Each number is 500 + 40 x the weight over the matrix's rms, rounded and kept within 0 to 999. Layers, rows and columns count from 0. Numbers have three digits each.

# v: layer 4 attention value, 256x256, rms 0.0819, rows 77-101, columns 0-127
# o: layer 4 attention output (transposed), 256x256, rms 0.0738, rows 77-100, columns 0-127
v77:461505518484552511523481494514482498502527529506527479501526429493484546525508488528500474483500513519499470517543516496497491482453546548482473477497506526503562547463493505437480510513484470447446434526521485469472479532495487444530489471493497506446512502547412538508561469546499489512484523470496485471503499495521495482528503508496524543509470508468497492492563539557412528476496
o77:469503479453537489515509531535479500535510513483513483476497540452515506524469467532497506503467474509476513471493470513524517504525522543433510514540516490518477520498419549473496503466530529522536480445522509454509491486558493481530535464474527495496524460480531492493560456481541568555535527487500507449539504512556444523482530561547510461481558468435514460498465497505521496538474
v78:470569501522628485506501474532471570463502490507501507491538496505427516499549531558489493481528566534465486478453511500523528451502534394435547463488480489503475546465525514492508454529442518477500534487486581536483483498520490544441509453537524488486487488477565511503470534464528514485509492420502470460492514515493493469489496467486523472529537472492447474504494500518455519485508
o78:455482522494542500532580515483499533469444501493508447462536553521555435500523466499513492498564504478445573507499451500477429468517499501521428474483432494482426487463518555553541514536448494537478485522539493479459504512533528509549533476484484510468506491536442442458491487447557476480483515547521554466489518443515501542480560546539467542520546377497493477523510484548567537461479
v79:464545472541439535531501542483532534492539458541527467485463504470549473440546439530518517472523499428510510471600546448536535548522490519516500447537548447554533521483478478516528518467551511504486484533494511517501525485448462521516524479493465459493472512570558523445476457468567471518534410496486531554549447526467513475482571411491512527606516550498427526504470463504540463567451
o79:551491556492494533536435512506475602480473429473462542536577463567499538503540492571590526458519434484541519519491449528548511521551534475445448462509475490504556481398497509461521488578500433497413448460520516485488496484543477539511532533502497495532455519487487499512464549406493481501473483485466473558536546492448476553433450537479460498505504556487479543540476523516582495495412
v80:516533502504443469457480516482488439513541501499482443478499508524497483468523507480502532530465454459528515475567469492528511496467549514503513498438444550432493548548473520481530525480575521479535536475548494482521498545528535450558490514499466523468525486515496484508499477536524570467516449527539521490534490467547478499554546475498526472509487525476496530530512496510497484508450
o80:483540458496480520531477525497555557511420539520496473544520543548503538477509465521526510484532493452494476496480483538458525446474477557491528513493477490550497500507467454467497497545493557530506482505511485500509501507492436459556482496484461494504513469472500535448518539352549529538458475522526482459548584550508477497451454487526501522570555546445483528474486479494501545512506
v81:495530519565513491479488482499457473514506518475524439484518541454470458526449483487554489503463528505477505535420498553494568487487497577472525543531493524519466519483483522517516492497489516490530565471517522474529509540496516528511487475547537547470492450504511462564524449482465419554552542520529478490553503537530557463555434530519513472459463565494459464503463493457450487513523
o81:461493554472484577514497484494476427535547503469530514501474499491491556466487448528493519507465530505487501483541537513535472481473550447510553456518435482509490535556486465498617507500497549544471558499472492484564518558467509509490472499485533529552535528488451498485507451455483520479508475451490485468505485509487511485483552474485470515511499548532500520519502465558514497528555
v82:485545509533450494537494559506530485516475504530492491503504528474497471514477549503545443471441535498513416459520478482514463478510462552487465535511535450481509500518479518508494525547526431453486524536469464479474477522474498424485529566510543560483624484490448466521469536599522517488549493536476508451438467508504426525482399532442534486536512473532507525468468491468547480485489
o82:502483462452539474506480482462499561583485494501462507516529546478465585507470378454500492517531470502532542532505490501495486492523491528567459514469480471509482440496499461524525521477462499495522501543512483470471462509487489518458533434522586447497545499426516529533463481556490542497593501540604455485479485496520536469463488486511479477523503470596469515456567560527500469542571
v83:513540491538484496525498475515517491562466548493533540510511457495502486556494553537413498493503498452484483530469487490554535460520490470492511507503491517523500489496507447532418499510481464468569498504508529539489554465541554462525559527491491551538525535487496502505467449478461498503482503552482500472478515607501464510500511577548477484551543490435522487513499515474466498484468
o83:460494557495447521517498507515538558507537483553463513542491455490474539457490489472510435451502535459477453416497480505471467521460522538537529526540469482504514450518486502524455439490462528509509485518499515564535539497589481468512443472490484503476502457515507572560591465484512483515543508459497483494502468532455515514483502513564483542485534373475513518537480473497441533565498
v84:457521472429477509433457573506490485450510431461538487488492492438464568515537505577486518481503450456470506484477541534522499524526483545417496541507485487523589480536526510466494516471476492552507506464529462457479497512490516529492504501489525506475520483531463461513497473462531537527493473435517484506475436490468497538538534532471515518473542483524466499543479504549475526480505
o84:538484516529522461474511468457500452448508500515491544529508515481399485470476509537527541509463512489516516525518530505479482511479505514471500513522516533470509542560543551445496467491527500520504480509488459495517445441485514493495538509582490409555498492480510511437471415476536476493550510511482522499470471471481493472480473516519515455558486562524529536451572511489505513425496
v85:464632546454500456518491505490473502521458522543518459536547493455479557526568466476513467495468502509538491592482496502485471463489473515500524524504468442484515444466518497550503481522552456488525501462539531524499468478512505555416490521476521511450478519524486509512534476520479574478482522496525462476495494513503526501542463498529425532514454501464512482574566475504452534476525
o85:505488551501495575481532537467445492439481508492525453491474535517516504531494426453523527473546480493464439463522517547502534533461532465480532499505548506517514529504513490548536442530502548486465564592528460491579528450536592501498518513472525480539492462512472443476534511492503495523565506542506504408533481518468459530502523552498435486549534499493559455443482448519466538502468
v86:483584514538485528482573500491486457506511499468483527484473502545549450468478468481524482522471409463471479494562426478476451443516519494554488492551505453536510511499450419481458570542513512560496521497527517483486494508506491550535466537462523531395495492494447481508557491518486517467528524501559493534496488461506501472504455532529543432507498486464491489453476468494485530501521
o86:493521465513515494532476484450511504479534504511484432514490477488518574393592459528516461487495490509489512525562449513494516547433484517452506521505549436442481571554498472526502521432513542531511531478419537532499493498466470464484498540486450499474529536471535520472527500456547533450494583465559491427542451518490482487490469472493508523519489522469552515508494506530500498525493
v87:501493501504554487469497521568551521469519478508489549451549557617506509488506455522496470538480474512472492486374506465477508526520479539571538519522447469497517410450510490477525524602458502519489522515473546505466459435519499503478431479560490535494442524408453478534522510527473444498418503472534463495528523569478475426532459506536552536477507519518511499538537566521562505437534
o87:451539513462515473504478469414503435455439511415476479460456537501414534603471525458490587480536520522497494497471437480490510572459387414496515500455558476459472511487432470520490528545505582487560553407521533483562482468485527529480531510532556526512539471520458506530480547527472496451458484516522498462473439498538527463529565487549411468517523482540518474438496466438416473497505
v88:473446432503452495438516516498500474468533517509499475429465511558520464501522510551495493479414466503569469496507505509516563470462498479491509526483460471490523473530522527535497516490512473534534558512472476489462476515614471544470470479463550444485539494493502477493504468567460519447471531491509465450512428494532536532460468481507455453529479510505468542522517529507506463512486
o88:420439446504516562530479460487528452529459417450490507457528497481473494457529555505565522515532476501474487447483464546496556458509479551517463461449498514566482508587498465534536445501560442560434433474433457526470533504492523521478468502485511521452581473550565549531507526579563465472537496509579482537541470483496527489440486459474503466544502616544460540491523527494456482528546
v89:530512478532484439550485507482454550511507426563491537487477528509459507471535432525523521502505525445443508454520556539499561498514462534532496582527498471542503466460511589492543436514503502436556478525520482515502521477489533492469461467443503454457420519535514492562492516495554515538486493512533521484502488568554462508520555496509436518512533471457479499533516485551489535502468
o89:466481513479437465548591472511549491448536514549495529507468550499531417506512528471538538493502533476534484529527536482496486482531445544522527502475476494531497433512510468475485537516519493524431565542512479488491536445533520467434508488511492474541449527540482446536536463503541513501510498447492485473497546456501456482404552518513491463534509473478575530435494483474504520454516
v90:548528442479570504498470481529519526458532437501489493487534485547449489500556510522481586496529491488513485527468516502541499515550538504484502503498530503509478497540501498509433524547527529463519526481473501521478464490480515498470530510506520501562463524500529517453469516518430519460491515498500489479506498549535528528481436518464524539513466525554474503503429514568526504445540
o90:522511546529543452494575510508543501455496503537398502557483521488471482510479510488448496501429458457542433405518434495490532530502541457498454501489480558428537453476476477518506499540506509489479519505545494510553497537452579484542475575508535510508483487479496495502493488585503457475468536521439542568540482488556456523483503542472524494489509493530497539577524516481405547488458
v91:436435506511447522534483494535470532460475428515511478498523483545488537461538485491465496503524438536508504494561449519556527530479510496539485541500532406475475518582463504518538526495495547506519496442469507466496524459539479491489563496486518504466544446473555539478546531430481479472496517483536513453504465432489474555492547502507508460517503490468443502537507491472497505493503
o91:454475515522435496493471498499437486446464477451476580483516488549517523498464488547523487515434471534516458514513443579484512502490476459432479570515415555519463493467519479509498507465533512480493494545475464517478505511457485523543492432553501579562503541522537496487487452555482447494461541499541467527528479485531500505434453486462475471460519536506500550448485545478590471525434
v92:499507492498464461509516511527533475527462527481548500529519534471505522492439488462459486485494469507491545510516534492470473532487496528536505525510580484519469459471467535544465453525531438453466524444456471540512451488426522564471451478537506473512514500481475488499515488539477515479517532546453483492470482436539496521481496494530452468493407531452477547498585504468478483524533
o92:575509519490472535455476547499518460510545502469488514544466480511538543575526453530506557496525535522507500474509521497458517507471528511560488504521434451474486551487463463599493522510587509534472509511434455495513468488544469469468542557473499507441527444459550449433559503484495470486479499521507526434533515468434522540477502430426446523476521504531472478487490545416533470546460
v93:496468492543497502487509493518511515446467543463522505540471472519499514510520519563467485476536508502504462497573499509601548517505489509487553535513490542537498482517574564487502498478442483492498428467461478424524474548501474508451562464494488525530489485533504525509478461491519545445501505522450527496539496513525557520493511457472553498478484504480517505544554560527528504537514
o93:491540540500452440467494466539445491498465558494534526485440498523501489495520473442561551414500529480476508499512503511446455421534484528486474485449498508512540461492491546524432502528595480470485528440542498485505494417521535491581493497561528512486514577539513525522448533476439517412532457533499489483493595478409499508562524516561515525475469527484519464545482533517614550445461
v94:488494457590526458530539476412464448506479454455551487480486535495463507493473462506485529501498457480492500533474569525488488448502509489502550490518514466495450516519542468504493481489542526491469508498494507543493528538480544513536483508470483483480496538508479497497554509526513477486479565454482458522527533587533496490514493535520518466498496513543462484475566492520478505539561
o94:428500532519537551505540486498487527463519458523486473484481504497492500511481466495501501467465502553514543498517451498481510554484458450462540505463522497430562509483518523495557452533512504517435513513452518501540538563461512458505449561539467494547547464475525493540508516505496472519436487475466548513484524494420453498374493473500521540475446445547528536470525474467428528527501
v95:459553512502552520474492548521547495495512472456553529497507468547510502450532502529429451481533480551507540526420501513438521516454492619526486466479494494489510559511486513516555542494510494506566507539445458532577501492494484431490511449483485477518485536472517505516583506445511547478468504489490498487492533502508485515468511509478481545503525504503545474523524498493549470462469
o95:463486549561581484510468529459403610515493526476511549581522461478517415511443532480541556519511517519572539518440548476477546426500463505449433446503505547479489471506535424450479553536531469528468508429459572544542527497524503494546475591491523505532535532501482444458504469493471438561470533496562457545484486561510500467520494512545502562402506527526453473468510530467481475483499
v96:524464512502558494500467500538508419500516557515517489493524493532514457525505523568478535492504528557425481470434547480515505503536492463461503510515476570489517488482546452481495548472540536472504479422475486469475519442510477501477439518538498588478456497535555518521525507394487462523492506527509549549458485529487522544486577560505514463492505517530487434504497443566513437507499
o96:525470531525529435495493545463471495464537423494513537486510508466441508517561511489514453482454559469510526508451535453526479514483507448502530488536514532444469512518539522434445494549454519475533465569550489513476552515485545478484482508512451506488425524564561485531505424525494539479537472475492473518509452488468455444464519520548532516470519544497452467509470495498492545528482
v97:523517466525558493505504503476480474453508500571425494519459468498471502536452530526522535457443499448534473475504486485525444504437496524535523489507520478449493523542544480592429452551538531537562549459413558513522442533562470483487537521518552578489515445465493474406484491492481495425519473486534429476437497508481450486538518531530496520511468565466510519469462491508527460519489
o97:494537536535553575484475459483528502466493500501492515519565534467411534430542492513498498492505439513525478477557448470463580486527538521447504455471443533493503539478462486496483540527582551527445541538486487539536453510486565397482487522536528522548513475493538551477502411477551494561534463490519529476532524520504520546547524536551473526488526494497516496523435465512469500500504
v98:570531515475470523504533498476501490510544484535507504576558557552546529491490481523498447471519533553491476487417427518504504530543511521509485499487489537501500508568480496504513481483532506498494517455474492524475462524451515490526500476537467481513507473482486497464494542488503500474500426575541543487495493474547499460454457451516539534377531430506511573557518522487548569476463
o98:589464491494517463503489477530462511522426459449527542514485514447524541542532446546513508560501488451545504568476532541544526525538449541526455462481529545471489450514466514506524516450524525492517529428484491539489456473485487540512447473460444505509460476512515502501464507462480461482524484549531490517475506490565466471538516447498495445527522533447438471559502477457464477502516
v99:468523487505474516514460492512468559435508535512517481463539469466476437521542466517509525494482447530517480525500496469519486519481506433480531526509483467505525485517501521463497461510514475504576527525534524469465507492535529517525466461500522503522480437559496474524476467500545522480514515475494541520521448458505461517482502460462509482514523474458480525514483499421515503520484
o99:493511481533521535449527489550516488479458475534510482535497495518486527454485541574538527449481487538449459458473503489476474519524503540493476515540549435514516527465459473515513507502542524530527502508496465498471449448554467524484563503505531537523471473458551478528535490500535510455494516465487522467567473478527494490466508516513523499526529524473534482556527467520540575486521
v100:461532498506557509531516504502428499517472524493472487461493472482558523500477479523491460506462489535533501542510553491530521515517534486481455481508489503479497500463500503474470443429523489486482528489504457443441541478420509531527488517501489448496514489511506468536474543460556548474567536521447495456527472501505520476531510486536504490480484494411506548482466542496552507537526
o100:501468465521436522494427521504534553470467515514533489481454445503495483523501503502509527481511547504473511460481528535555529496507485533500530517466462463549588516482456562520502472476514547479521486463549507474508500508453512476443497488474489531523469500504515457473515444544492431528522458514508507509505520492486510462509512440497554500512458537507468500459534499511497540476482
v101:441465456486505449471482472467519484518474483543482457522465447540519484477488521466486518541493546555476565513477445509519484506447524537476549512447519512491523506531496516565443505544468467540463505522510497525500480515495542513492508447482492483496529496470467517530504504507512505536488483511522485485487514483493474488501554497487477504518533550493499522473483453489523503513503